config.yaml
head_dim: 64
extras: ["capped logits"]
learning_rate: 0.00137
max_grad_norm: 1.0
warmup_steps: 200
Each number is 500 + 40 x the weight over its row's rms, rounded and kept within 0 to 999. Layers, rows and columns count from 0. Numbers have three digits each. The size before them is the row's rms in percent of the matrix's.

# gate: layer 2 MLP gate, 1216x448, rms 0.0481, rows 280-300, columns 0-223
# up: layer 2 MLP up, 1216x448, rms 0.0501, rows 280-300, columns 0-223
# down: layer 2 MLP down (transposed), 1216x448, rms 0.0452, rows 280-299, columns 0-223
gate280 104:485599544474491509589464489507533504544512514518483521483537510496555534511558467505494509540578462527523481503439491469543524459496475435532586541474587446476494474492562500494476450495478498473467472505515494462512499455468479495513492463473536533511454450519476511488454419488503463404508541546523513542497522406527464600611561454532466540514474511447536538445510505514498473476536555480561471443488434493456546560511529515526555517512532476523504412541512545468498526555524527591457515463444528502535471462393494463538529449494524500486551511498517454475496522516591469516554466488517534519397481546524490511575450508529489501517500431494516529398494430487512488525554
up280 093:494468523521514435455543539469488522540545492435527524533471493528514449487421500484551506498432496507490550545494500474434440570543513504529428445499518533488521513532543525507502534481509559531486435425505520480535440488449540492445526508485464476513491538475523518524540508510519506557454453462471492490482509573473606456439443493438509454514501448536474442567492501549509532534568501547437508550491593452483466519479469452511521437469478482481494584462491492490483496474511477493566454590548471493472543541584480564508500511494454544503463535491545523508544514438422547479451526494495488439583510484488485511456525567525490512501478567491537528517477554543468496509506
down280 096:435569510501505547564501499520542516486466521531520455467569517469531530498497456487499517472601432487470515453470534514522537487463468461531552511495555460464548493500500466516452453499475455480467479463495526410527468447513466527504484481471533504512498429537478409480487404508505436429495510547506476532444528367530452544595509430473455572498497546460563488452517467429521457474524540431538454486495447475438545520524505484539506502493521462536491492518582544521499504533451525528439474486455508491534513503405483504538536449474533502527524512482540456504444498546550480560554490499571478497395495517543433527579522496539491568556497445484524528465502448468528473539519
gate281 097:501522541515560504517531515480502562442513505494447429447530495453495481456596509554476476458441504452493484504481515461481509432517533534553541542481505493531478484461549498444502556554456534456483485470438532519533527494510427413551408484522496506456414501501474455480496527557416464510409491511449576488569506478524449538474569496511514459565528468551482486471459533538501493527507480476500517497487539476500547413543454596446494505515522498447448492529425518495512565488477562516500547501541496515456476548484475531546524631416496423552501609502500498498515520506563509509496498538517521475498547504512588486485501566462489532522551497543571538467488513486487587514452
up281 101:468531561448505509478464518481544566501483535479408496479497468500513433415564550541530503485535410459524501505538488471579575442479518521503507573514461427499449490487488493425578554510485463511516504482495531531443522514575514493553507441514453513478514475482495477514484519511475424571451504429430470467512507482546460492501530472470514499509575470504504444430525497478520552585545490466530603429540455522560619487498487555490516549496538443483494508508553538520478645486441526534521491504602444505390464539602555518504542507519435500504498511433516484500491485559476468493489465521510561534472542522468551524479463487471526482476588521518486499457462534507502531463420
down281 095:499442444539471485502532459570454459555506477540556552538435538568451556507431440531494519602480586477508511483459481539450407564497492546523510389483474554505587505527476508515446456461510536515521471494461467447490523503507495504460524491489493514518496516451505468494516497490477553443583542485580474518479505503518480500478470491594499537468465543475509494521460512479468504406433516525524418556520557478481370573486547452472493469476423500528456521480510473509491432497501508443443483488443536484560530438355523459478441472490513542499539519524507507478522502462470516514547527469484423499548452487555492463548462503498498491466406523507472500528519473504494467536465
gate282 100:537453414564425459547434486523528502486556533494492494459428554502481483496473540497419485591459476514523476484483515503467523486552543517545516484594517441534525458428518577520533544546464527507508476486516476504463550504510492527486572510434573514540467442533449528480521473437516602488483581496533584482461584516463461519520503494508525452403492511514467529441524481508564441482512527471539496467528444525459487470487434530388482440534518424559498523484524485462491603477536550506559447464525627454423495539506465459491431507481457524496506493506505423489486441496514485482549437584504485518478442377574495474444491493431467497447480505435474487502495516502517492440542
up282 113:470571575468570495491517537517407485560453477503477467481502508535533504494530556493564510416539519442462529553489480548496445435404462546482477484457489497482577516545520366441461445530501433474487589493488475434444535517490527484481501510516514536511460536463515503428454505514512458489470522475502372540504475484581545511469526524500442530586457547503520531501471432481496557453527454512519515541479531477548474524470565495593537530480496528475557507507542556543512450518433455488439492545519410528559517443482523529512542527531525440477492469496437585543506550528413527508487539459519515604498555572463536522547497447523515514536566494552542529561475494511479534491496
down282 100:557608550516536506521417584524475502500534469517546471453475586513551528549534489526511448470579521438493533590471549533426527470469528536514411494495540472480548534473561405530526433463471490407570632529501503428444556450442446482543476492522528545483433491497558486439464494506492487494543576470495443517537498566499478526470568491501451475577509532468554486443474443474499504530516421503583541540519538441514492440516523501507465455472525491532525525539517516509534482556511547481478503495553500558519517509526460533481469492514502470452516444503509469554462520482443525472506512514500476585517505494443480520548488471456525468513472515529520457515517485479544521454458
gate283 104:421447568568491526556480471481521447479541457550524476434567468516428497532498518490515494451505491534509449462541504485488441496471516443524516517573549497468458464474506427467442507516534518560431459489422577465479568468423377507510529419473480503509490520518562494541499455524503474518411465446556514450493486460447478540501457463515466479495534433481511481573535536483482563523491531520495544522516507488465468475556458445530530492479522514540472536450473499462577510468525432559486422557463531504561459537517520527535488526434481549473462448497455524443502419449436427533491458440530480459430459544534474527504536477537516506468541506459511467515499483515556510442449
up283 103:484458519515460558465497474436503529482511476497578573461568430509473497479585519486489477485553457536491419500591481527497443464471537494523554582541556535516479496443491462460458500515554469532465412550440517499504532429488437487517576449491469512547462525506517397546544480476531532558471410474620474533554507469489532569478424444574490572501527487532534545531608567516543610460462479509533482547446527476499485511591524451471520499533541555585508554377525512483538477483533441515464487501514457487606482537430530474528431501455477505480475431447521474505558423450488449519496443443494525525472495496533468466533462470515492530477477547452510452493492428489456515489500
down283 104:572552442544489591439506505472486509500489525437477473536453506488553453463518458542511500523514471459480540600475520536483552462531481554538528522445473495532532532535488520525441504431491475434572523576543498548521493522561591531531473570464467484473495472545457518490474505555505555499487475508511497568490537466523513485515513542526507462491461531446501463450529472434562464480521517500516405494448488435531543593517573482494488532492446488417475441503515468517466521536497546484466574469484509500474485477451510523465488550540464469489522562476485512520497554554535566473555520593501528522517578530425563416467448523518424495530494554536529562511505494491451481515522
gate284 096:499535478484408521422423486498481502484494549473542466465467518530479536535548553466496544489439526454474550421514512521448457456543452450558472472515476457456490523476496480531459483538506435500447481424546439462515510481504467493468466473504500553498447474475481607503537461525430549510493559462426502478479525537482464508429468546580536496473576562446531549532489466524492516471525438487517504434538482518490441515524565486531488606556493521533545469528556493547509511480488473509571437507527535482516536558542522448481490493534575551469497403611509454492545506564406564485487439451472464431471493581532453522440506483499420483554489491416491503411492476532476477538541
up284 098:497470473449554459546561508444485519526526501517561569535522459438423467480474523547521481531532462478498520539528528444535426497477499451449477518452494506540502518532535536387522528474505582527581506533466512578420480536565501581503510558476538497530474449476524416477495538454589465531458487473526535549440472454521515525542512511402470464499489531554480474396536496542486476487448517491520464524529501420469472485427502516540539484477491493505483535488502546489502535451563527479481540578472513520502442586477486439452465484522426481564475510518522491512519518496547457549534530488449466593542452478425563504533411422430583426489598489549485486517472526501515553426542
down284 101:528526497492423443454477475479518521468569590481579494497470514500440477504491490476580458520449535425468546464523539513445438487530465444490508547479495473493513514474544499464507530479557532504482537442548454489492445504520489494389502486481523480565522472439483559485537442495440514512497575482435528480496507569453417523435518530469508521483571546523479529496496495556524521435525442457542495450556476521474478523432573502537525574508499495495544490552567536521461568481484511549523467580520528447526537540514446398450540528520575548516479462575561460459521540533475548539492466473478503493509456531547467497472485463451492457508505544424524531480468462525488495510566
gate285 101:447504573516480483503474437465500513533521518515471495533435490490521535482449501420522483503511564453491494450497551530581484544528489537487497433488507495563509509516521560530508438503454483476427523474453477455499492497436552450481442440487465512504479474564520557542526505497516533551467501437505561512510499533440551520573464505592418456451520503489453554453464481481473573552468502498543512512498483490523521445533524499473419575521467461511460605529558518506499456565485499487485528473538568467484481523508519477551567538548474532545484473519473572389450484566516510531507518411598435483459484429532455456526452452515413513462476538495518540529555521492491497546473
up285 104:479482505485509452467526527462461567544467485482510517485482399509447466492515458466507492557584526565577420523468462473548469534557534465516495519419494416480506502501497523492493512477452551448507544466490492495502484497487422500471528452581477555537468488524540504555546594493477456483542498543522563543491547540527495555474528514542537465473537461425501531513447455505511520567537516536526512523580481432502524488499441515522407503489498461540555513434406503489491518515449544415487537425549482493498384527508450528475496433523519453586519457540491501552521505639457433482540464537486523477516474433542478529528513522523530465475504517454457509445545551468559521557445
down285 101:466487478533503465452489548423571438503473489592506527516562496552474513533514515491471426552466521613479507499544463533609458465480539516454440504499474446529466511415580445462518463471477488466476467545496491414505494523554499487466449414502469453551367527582543451522518531465468538485502492564521525484484489469493494559514519464479402522481505506479426452451456479567500545505420491507530527485453487583483517504491510443521472459450458526456482480521570506437525542493517491585512539483505502504490480513463509527530483541528505553537538500489505480484434556529577475506502469504530491496512539533524524459436472558443508480430488616504479513444487402454489466466392
gate286 101:556455583538489437487502575417472516458525500480430501503518554479501496506477536473592549513468459553605507470528491472504500528496428521550538476453470546391473454448519538535460567490491487481445549505603493481516513459437479580420517428423493509531495496514499496455433502505494562561560478479519468510440564561515450529537440518551565459534448471497485552503521520492535526465570557458491516515434530520516498492494489495518469565437550566445548426436470507520504493609486463493478508524454549565540492524530554501461533498452499519529485444543490563604519550447493558469505524518541491520497508451467497474502542490504492470527539520517513521512520555442524518531494
up286 098:472496532447570492506486422526457482579446560496495482456452495505498499509446516524493489430473500414459455543515534468472479446481547510491415565523520519468523510494424509438468465457528543555508506446464476540526440492511490475537539576467499484493404547525542479554486517521556459525558542467471493444501469495520499558572472437456533539476483534495502490482469495519429398470480499518431507545490475476515472522421529489532446422560507400457443574580488453463517529487545532526434494525474519457535454493470430469418484466507508481441537528452552529448431412476484508544465487495513508529499518530539497547512440552485501550463467452533534445499431432531431514469529
down286 104:477418532420523448470535598509409450481489455458564448536526514481467582489483530524531508502490454487476550504524398491511491471504524589490535398448495541499478475434462529490428536440503472506558560423558537449525461498549543519539559480465495462519515442535519480454513501537496489545517572506453527554517557493558465483546495513488511450451519566510516491479507507533500522500482474444526497554475527504523494509482489505547498503468518537589510421516573538554572480494461512497476514517484560518544515539511582448513457461426500490534482482478493531567471513509397514517469471463506464550636454501513481569452503502530514505482487475535517488503500445499456472554446
gate287 103:482540470485493503522506501561584496541471470498481447451554502570485521529542513530526558518493486555479475439482466505524473521536532497475450549469506521496572531453522498486412542474477521446509540538453482461458593518475505549474517550468434523531520489503556509500489452478473504528511489511490495510479483479481552516532492506500546485501508521528530502437482437597465524505543424471440511498555515489525478456491487535456455570553498562393477531466507511498562492477523536549452495448493452515480438490529514386464473536581515496512507478564524419462440486496515543534480467515526459562503495540443628515428529527503577451478469499460480493481489476504521536426514
up287 098:499526471516547524569515472544466563476469500526506506476455462572525546622487428521500441462492528519504437531542504479493504491409552533511506490445508502512487548481539477497468603486474541473467547536517512531462533503493505566478522452514482459528505520481503515539466513537548453568477540536528496509485528560406502460469465493520487464485509561462503498433572513440464448532491460496487446487570454481544499480445463466488536489566520511410523534420529472475480485512438465490452550524467463505509499501458623489490482480534450485464524457563501537476542549542496485475461409516490581504517417596521479475467469461482589514511463530525505499556448474502492520473456
down287 102:473435523537462507536480510462405519544521476548533545479515420499503504523497512423490402540594567531509524539488524490501515422518512476536559480520482472486527452442567438483528477502533551503507571520489469523511406523488497499491548484538534432472534514463488483510525525547526450479469549470506541516502512481463426486523491466479512472509509511528433483489539498423510414491485663513535470585488458532468510517435451452551525454465528532592490515519556557479513553470459460519520548480534428471528580525463475476577506481399497507561468512443460622537547517498470435533506522457533471471476485481533475531451416471545455495466524489554504444516515539475489521558485
gate288 106:456516477511611489457557547427443531457512517488479465588562544560545491546480455511529491413522517511523488498470468506489470466443466398476475512512420461442547487490461510476523497515520457493511535494473441554437510485481433503500468493432474532484500502537426484439451485519483491402531498466522472469461608523558531414473513484540584515558555504426563442572493459452566445468548501500472545497492462474517549479514451537523482395494444526470458510529511494508519514481454537518517520539568500536449473486435507551455529534532495486536497422524514484493616467536568458513390502505502493445539497520511538488439433564510526486472478454489511527517506392487501496526440
up288 102:411524489488557528492390524471467470536571514447460466520541497465517495474484555550519494507492458466492522466504524505411494459523475490479501499520480487530516489448463511565500482496557553503599531495526470416550535478535600507488584534410481502485455478550459478549547505490447522479476468534505494571515500564447473550480514493543477519460501484478448494564492533485555582441472465560518437481447495448540432467405495535445549540470524482499500401526574512539530469581492464448497497471431512505459458477564462486513451478528474474484458468548561483486475420541422431496532516493533513521562507477484480526450478469601494503552540427543521499521493533460519467481476
down288 101:526533483531593457538593563495488560504501529446494557546539496538497485529537458449488434445472530547466512575493429485523482525490529447458500504492435482474501512521499504482525544556545497518531526450477408558446488515546413524494483545444504534449520461527491577460489477526506536447508443495469412480489550557508489498429478459517497465540457521452539478556511435536526516501384452500472527432465472480558578555506469570516516486509550519486420485532506500461514511458475561517525539506542502472463440487454493582518560517481500525533529510540493479549576454491488462490399512507492532482458486498534497509413428483540452509491524467521505543494477460468478568484445
gate289 090:514561488536441534439521468485417540543585500502494562557625552589535454470565505516448495471473474570538472464510444430520515535563522468564580529546560555454417500496492464484385478518483457508481468549539556509477472479510457511533482510504400525483473561516513548484497514475444515503518511543529508514494556523540452524476410505486506433563518510471486436543486488398486519516503518467493515529517459582626526565506541520452536486492517511472550509463495509580491478506491485515541513468555430465502496428563476517549485471489571542565431476492565540488499514492508483556507489477480572537547496498568535466396549539501495454527483453520509523572501487538459514476493
up289 099:461575466488492508494568401512456542453469420493529536451477492469554503497529481422474495485533499570539484553553524480479387503480515462488402501538500525527528461505540414519568509482545479496457444530547511554502423487478485499471478488531512503518511506457500525529490447502577475570505547556480491495547509487533507521489415553537525484505490441431488501500501506516563473462470559585497522458504507488548494499580434456556492549451538503513508494442455439491463563533509463540482494506522522512430516442510559468489445424487554482500466495527513489536373485464513474490465524531525468474465548545461453493482524524569557505494455480491511558407579513399524495456511
down289 098:561458488473474505464455579471529431525470581535468502475483503498459528566454513513549508500456502517422547495475497535465609458510436585453528549463478487517521527517517585509493482504471537501530568458439477454527582536485581459542527466465506522580533471548499438462469536484407538413462464417536517542456483525510523553411561467442507508486503573586538528433490445536496474492519476462517514544496527470437510409445487544492429500511469568468512474521525520509563493464517561480499509514492516455561515550455437534478490558516450519472576452460509506475569527520517534462474492487479486515522471502455554467503471434494441495486509558496527444526453529556493538533532
gate290 099:510538486498478469437503487436492501488587467496475504439536516519467540483511565510526538471473501502558530474517504461523512537561510476504459442471519576510524511466456561436469511456426458479577487527515546497487540510544490495541488483503477501468527483524471506456495484461573589455544500521515534517507519568525532524474504512527464518494514582472526505470579562466486559487552579472535509534510500533485494535470560483494487501597486467492567485482506538508488466514523480466454596546517451476531516547529543543473448487502438569415560534519502525430414525497494492506570564434516474462484538471481516563500428477544499497507493566471537518440525460508575564474553
up290 092:473540505460476455475422491465511465509504465505506455501431512499470560457509526519519523494522532518552474532485553436453529443517516535513590445514528552572572548478548501391424538441468433445462504454546574576517514524465477469571565443552524561463510471519488512406510547481548534474604529507558548519516480552512509554433479452500470497480536532447463520459526554494522467554516549484507528517530452439581480515500505491505483543494481469523526531485524567486427533531504475500558566450539450456456520490446523531498450513552466495458505455546525490533487529449462503466468557476482510498493523497499477515496426531511440513478467515513542479477563511536601510502495
down290 102:543464504473411479506517539529498502527471439602483430548444375479577520489468435499490510510551526462487487443499471554487520574524439501463509524479482483406520473491555523529529490542541535466463418479515453462490459508479522454474516544477493486502528524493502528541573460534486522519409513482508482470458529457497458485472569529400451514496494492536463535593472416472492516492459499568435380519502481487514510499522491481509578469473488512512436499524506465474435500475503515488530417498473581474454430485488487502517550522480482486553392474556502465549553537515490571557464498528421518540524488507536475420551523521509496517417481514489509424529515510470460449534484
gate291 106:508568455522514491482556529511455534496553440540488524467517491460486505507427517530544549439496487490531550537475541469472499532477482463529436495476523561456510438502503466533430519522539460561534566411471433486513518453458540471499508558478421481526581454473467431477491417484463450503577503477496451494566553502467463501483500523483528521502485400442513508486505573473482535497451504434505460477558438478450484493564461520468481544457553456532568438468529507531490558534515582450469442476532490522534517481536502574501600514476490509457483541518425494491526508608532518529506470555460511475465507564455541540486558541492611383528451436484453502552524453467511541473561
up291 092:438453590473500537483516496486514513460479590484493495493501471502533529521503488483429488548520503516508478453527496475518458463545559553422547509515554450530522565464501491533530485483509505486461503521556540541423465530529478497504478475519562529502426568553505607539482523496520531509466481576482498520514520503526540524495487497523477474476539594636550526540537480507544480469545517583499554576465559543478476523443511487556527395513472535498510515509458491457516450478493495538474589550518519508441493520470531411501446475520495497508490476539563516547535482465450534508525498483531500523503445463607502514516512481513441608488552572458526497463477486563466479466486
down291 105:499496504477546509498526545482437520515577434475519485515484565555471534554443474451533553441547492461501540512474530454540457543457433464512481451416537500499507494518500398524467478534526482550422537378457444478533498492462493434447534582457471500525516513442442408427495473479488494505524506504442432554573544540490519519491503519446511487487489449435482548493472509461495463491499482470487494530490519499471488442515479457529483559522582500517514417479485502566465521599526535483486411546549527486456496564584495504537566468458484513461521522498508537507526462533503536467478517593493503566432446531529512481554501516462580457495477536501438500530506505527484516454512
gate292 097:500447502493515499577470438391518520487470564577474476490462462540483409449425510531515550505514539484516435535494596469533483529396548388591491519459466494475512542499467595543521498449498500523530475497485486474523446519506499470512510519490581503490590542541536515444520479429477495520560451499575566508483483525488475503549515566534507493467521569473497513447445577468503399561469490532457550491590568516548530482482512505534552449549452497428530483497430570471506515525501452455477511404519509511497387508420490485468523455504452524435469452451543522489575517572480567504480493544480474522476452466541553508479486504473455512443506588487511493519482544455419484525479
up292 097:477431484543497533461502493478565560517484539508502493476452450477440579478512474553490503527508515504443496541530532460515430493501476522500568528441501501483448515509455551538539434569503535502538516478572481522505467615517471488521444493562529403498525400432510486452530512513515489461592508496568558529498450598438522490499488570561430585505539551517500501451441508447478435509493562462431582383464530583463567503493451499434548569509506483451490472482488565469535471539517531460432538508504483562553455482496482448485552485526556473521426538483444472539476511515430533471478429450536489490528538522464439486521536489479517547504541534511470526503467519458520516505502
down292 099:515541519505490513509504485558476428478548439436501429532535478510528481535493487488508479522530512526509524472521464551457530482561536453520488492492577508518518395478475446526414533551486532479454485531439562492502538497508525509528498481467439442482469490501497469585458544596501523516419525461426465518540558431514517488518519547481514491534463522494552523472529433499460490525442524555534464498412478415518504522542538531498396410425570542508498481427507441530457518457471525516560504534486498538476578564478513579548477499509530449483520530469545514573505477505533516550501565543485509504483604516512543519475498548442496520510462517517525444483595472535446479445490
gate293 103:553563510464502437455491442534558425520521457453580526446526570547503496491498544433518468511587501473515516485516509487530508532542546519543520484547479507487504527452517541481491506532527555488523529567407524467508532541491448588450517514489523518570491484537522512519485542478548514485491462441460510545412519479569470493455474493495533496430511442436525487461498494563503502543470437474554549511415501531518515458501536478469544526467546455488468529508503532447513517523433534538504505554518528491485528576461493440534478432473442456542488475518534539461509527526545527535607453451505467416522501534570493515518545493502487517532481458549512532462489598459451548396532
up293 097:533509501507536380492454478462508468488539452448535590540504492483490576473501558413568491568500510565531522447494486463507483504507521480530486480479519455508483496479556490512482479509498545473530591455446560479479491512521543524568507480501492451465479482462531491551542530540573410527528463460512387567456479462487466456519477487523514450554516454535487520500475530505497548492473468496580483504461531540517501477499509541521480493485557445497566511596545429474478418531574512458550518488481502493558496543458519570479529456522453449525501494515521512486558507506486526532526542540475481425494467492517495560548504536499481482496540478536507484527463513499539471432541
down293 099:489496524525480560518521501438476536429441507523467529459514459497503499531522465444528459504372495585545471536529472494489480509490421536487488553520482524505516548570498427496508501499481434495453463470498508498475516450554449479497461462456483518463515514495456458475493430492508476491527507463515479437580473562536526491576545524429430535502397501515502505507506420463459489506442517502443501507571474560452502518505480501494492474515504569536487462500525523544499523486535412497557464511522471553493520589531474525452481511477542511523521499478491474504409534517570487521402481563495520600511493538486521459449477480518510532441466548504517460516548485556461483537467
gate294 098:551477445418477460568500501462556505461501468526530466481507526453410486539517474462441515555504552474465479534480504393566462479503510441467563562502504500499440474537481479487552512608468526533483490550507515511559530440440446416534470502478532543536556522536504479470451497449487458519467487491504529513452497500541546485542483482497511518521480512444458533571477485505484532518521445445471468475522463545497583518523520472461523453505470584493483508504471490532499480467476531558430483484416413445519570485546537577530422484429510484452568501487442517481553469497525467499466434486490538496557486532460527509449536531499432491554520476458479464520537527405448482525441
up294 104:528498541611453490431486513579493520511521447484503547574493532544563549516470515482561482495457499583511431494535553573428534535477485530517523497516498495513501457501521503518519494416559536486508512453518418546457510543484533544475482560460529540456586525470497479473511524541547477434547504454581540529507539469480495542473498521451546490473437542542550531530546511505511512469544505543516572473456557515422434428493463484511501484514526491539563492508512542517553533550478452512582565474548522560452528448457579529421500503537475513499451452507555475529533512492522524525501508539564428504508498461521491425490504391533467550470483549532413465451476582543455463456539
down294 100:455511492445528578543484534449526467478516524492499443422504448473399451481516504532419535545603530462395540525482467467522478471535497485438526532502540506490451529522532431472415489539454430521436525570475530436543531497451488408443511442466464471503417470484520493473485468499505512551464503517444479508479501529513522538531503592546520509560576485451496449521476490469478440557495464494470480518558526459497534584521529507515477518524499539479493527504474442480442475495483502471502453503453465466604523515487442505563450508473507481470520541505443488451474478469471497469486530460472562440545483510544542547491551614448486461564483480446526488493548469479539541559521
gate295 105:459475576470467551429485654455466524500621510418432521574386500472508516498497459483461518499506504510475454573452522546496537485563529449507506463522508476498471457444516538479433529458475513521435436517593511448526558548472537477500442473465529507498556494530514522561553487469529494441507492452520493506507506491602541579499500518545477547543459527497460447560551479555480478487522512487457500443467448452508531463462480476457480499515558463506492535422478522504512541493482481449474508526515450534537500482397491387432439462556505489534469520495508408435521434475530495554482551542569541516498456465578521508545539465473538494507516500424434550504468571505474522513497
up295 098:528529466548511510495458540486471479512459515548387565426525476467517417521532497479547524517460472506492498469483585434472463527522512532539557436591565558498447534480527527466493479472510460543552439473549536521499493555475472493408468518525485498473492440549529501540514499462486453452421600552540542487513445503503497487586538588481562557474484596504582520523485389492414447514474470470522531513474485545446537509563473493527482443534458524547485464472489484579512520441481517508533488508441530476517500516395519453526523567523492457530434505528515540425467551547521534455472548456511428507484501453494468579566433520505538543518514483476469527547458467472538544542473
down295 100:509488488462481412511525389567485530425496506458574450523501581470517592490517518509432492475478487536544526503502458503487549500451462585490516537490537467523534497528513530557481469477493500455450513498455506527479497433503519556563516472547551490534477495485480481451490495516518549538535475457516482519451545515440463478432462378483511425500535457535517453393507529484559557473497517496529545453567544498512496450503543529492569497479532565463520506558492496504487454559511535483498450494537515503456494479580486566546479432440482550472548486509477491542544493532474475512588461550473499502556470542510541472470502490536451489514507507488636507505508491510479463520561
gate296 096:516493448512484551465596494457456570452476545628429533623552455483473512573470535522487552493522562493602479535503465422479518531490491441481498530531544509534470522426577431449503523465498507518514462497397537475438483496467430516507483478483478537497513532446497486503489494494501575466564481544469508521523471463475480516542537495475516579526534515433519504546525415520469495580533496495448462466541451477550531522458516469518494555533497567553478534512464507507506547452529511508546533500536495484529463488505564522526538466514436520492545455499538524523560446506528594513419549545504540474410534532567549523513516531469535522484477474465508495512526495463463531556520
up296 103:580538555502462451439570486510481519470433533474454517465459528463437472479535520599520521565486555524480547470467537444533479549527522437572482527574525494476509536443528463493455516419538498536533457483454543529574527454498475495462463467521405491558560587502527465468460529513514516513507443512481529409500528483485516579486498556499517537540497497533583526507423526490523512523537455439465492515454483480555595496488434492526479545528522531510531457460529567599499528475531467481507535527497490473593479533524540425476469501449493487458437451541487517528576456535447454581508525507503537511459523492644471498487506568504568491421523495503491533523539441536485548515524
down296 099:394492552534485548556409460517488467562534466523580512468561492511592480544481483443486522418440474462479456498474509542467508508504514602434497487423467505467493463549558487469515473533478526510409472503523471484469455506479573503474515563475552508512448457543514509526512517426504479451518546425490473570490537525510486437520522419466523457519489521426458515485534444482477540451472531534501500485498514562418438459508485497488526436490495451468398479570504431501477492479506504511504467459572488521441482477411537543478469504551503530522516501448465465496450485423494509490538421495451498463532486504418523517531456459568463521549477473476524483469446472492529497454574
gate297 093:502505528426487542560488479531468545486500447524525472455508561450520543541500539462516512555526536470501525448531490512531546494519499539527503530511481514527426482575489505504526509522415382457443488506500440523606505504495519535510451510502474522449504488542487567427522486541484493443520552411547459478545531533498521524439476502520531518468496442474487490514520440534447440497484454402548497530462499488547574434599514485459493547489515593507517492467464507450480497500515512483506526501482509511482523514502457517494503468499526433518538538492490456523504509479526395511447434511544473399507420485511448490448503477551460435454541448504550579502632544529486431536475
up297 104:511526478422561534523478484489464503517491513482501495503543463492526477473537500559436582565494463543467497510489589476403421499523560506509529515546515541544551483505556430483504513502548490537472593503473511534539545423449554510576483519446488541512455517437556482576492477493468535535469512407484485501442489499427455494515472555491451580446438531481514527452426503476544512532450492509504528506556462480517444525490504450514484594484528476505488522548513533468479451502422475501483476441496491571489506545509550430548542504536403475507471461477503471467470542567571563529492476540403459481535510414514475520536527485490470454573466562452505521559477514457516515503484
down297 104:505525509471422513512470474509494535476546497483536452478480513504468528558465492414486462517525601448528513504553447536601531449499484514472487447472527512546470548525478549539525482575416479425518438480503469454517475546483468505431480524517536464545492507539470541443534471528461501462574524507522516504510526520564556506484480459513526406493499454505504494567563470558468544522503498448490519505459484537532580474516485566506499446543550568523489455430476522568509537502499503471486527535485477391475503467529442579512421474496590495486559528520472482540540418518443459538492519535577488421463480588498496413440501500517499508479567454534473579407542508530525512478481
gate298 090:543496529547471447572497469547590462560477531517472488556501520523525495489532567485484477488511492474448592488462474469459527437503529481601496461461486493419565512530481505532498381508530489405491449452445497507467412452547557505480510447477502494521511503582547501432521580498546490522547453533486512515504505534492558511486490537463491480507496539485489453497607513532504523478456563454408499491537498482479472507489504470481494499460437533486550521474564435464441480475533470450457524436503549520513513546471524433509498500520478549504515580499475457545525499490562474464506512585572493413496514556521510518579516576469526587444544417404540463518510442529504492482560
up298 096:555428545526505518565506478503534540466449574564566469498514519452455483556447508511512475446515541563482516489514512429537503457571445541549530486473502502508499465511551536533443558461502509546523491537554535468471596461528533548443516443478429541470481551459435548518527523495510496620415499537505596463432560524552444504450519501503530500463483501460470511520528533461544482519487510561516485474445584518536426456493496508504555450486503513457453523450476556422513539495461468544525489489525431541535483453482453541482491544523475538510488473522497494554478486482535462462521593521458577493445557494525463476485499420433512499475519471450464576493576456562439449505531
down298 094:470603460486504524450502529486512484513566429485389503503507453589536552473516510510478548519468522456523462524471497571486499567449540433448494524522457480532503530477494460455520471565520417428455496475427517501538435483493496504577507514502554471489467464596550478452470468514501465432540527502474441514563433456442542518531440520494495508467498478551515495488471479541428512511475462414449553527522449475446553507556551522544457541561537526496520478503511456536463455483493484517482477496484522447454564522505525452472521458498534483514461552534481513450555530523460550576464476478515378499558500509477523492436503559528449523499466542528475428481462521428531552517470
gate299 108:508482521463488536528425545450474469579511550500462520520516477484534506535493589467447534491478590482469474417510486390534564525465463523456570475418482533593556485445520489494524548466515504490435494533505558549492415551497510470534462501544518544515461515462466529500500493457521494486482493448568532587474533524507432487568562519532519520559575511506488477501468523525484469535475539551473480449500565487471495425431463478508417549509413515486534466454462529536530523520562523491495508446532451477528421530496485527510476518556457532489504438517548482425442576526484511476529458500487506505553472513518472509486500537588533537513563404495494554530473487462570502519535
up299 115:487533566502474449481551520523468519403494504465522490491487576472539503445536537526528491458540454541595514494492524443522495483490525447504500514504464486516498488513511465451492460485426551474507561482571469511493517498489395564435610492509494520494510479491467488495455547453528460515425521550432491478497498547476449504465508512445533457471479476543523444485391473476490509504558498527445470468469473431497484562583594464500557506552545475501535492459462479385538477499488468439518506498459499588445510536470536482444465524402503467464481582556496535580495484489503551494485518522511530505435515537532518534557478537457511448507558558524539488509501439568571496532531
down299 110:530506513477545493498449550470514488464529501593504482555472476471522516538530484473440447444506563518466508513405564500518498531523531487485589532485510441452421467472581528503517427490535526509546458467460476522545532491455487545483504472493490538513553443502535476528501522532448490518512439381589438500522521493589579467524507488423505501512470462546504582475536434469416494529477523553535521550463511436468491579454538579482496517462512500528547521454494506536553453504575518482517408464497472506500449446504538617444478497549511508493548476466541419550442485407489482521465467471572532493489510444496482515546492497517517520481501552479575490502549548497413527532517
gate300 099:510488464495499497509460487494485501553578480466491539429544518480564475500549504476532512367465491560471472498531453470516495500506515519511492508469497558579527459494428491444453482466555414484477491517513589529495519466516571508558509501536549456484472486500506516466510545527475516479460497487476528553578502452477486469477531515462479515531469548496563556597536526506461517518594536532421500527569457478485499491523603528502490513436558481475449524460481515486549578498491511462533500578484507489515496515453531551434511477503536446510486507483512469527511484505532508400473537523486470412474417516470518431494479609480522488499482545493548474471444528573563492589509
up300 109:477536488508482520487533478463477521533524570464441575475503478501554521612468402541567510516449510483505509558585474471522526437469534486565404584483480498515553518484542487408426544496509484444424513435426509485477485482566489428542493486516563464447464475621488521500497491448505468499464499432503527546558489467514537554509577469477452473550463536465616526514443532471508516526469578504522485490552456506537502465510542563544508530553510540525480527481435525537538487507467452404421479497463496495576576455445497474534414519464464482454539491478555489460513522515462474472456564438520466512562474501551546519444493508541548431592562531513541500438574561473493493451462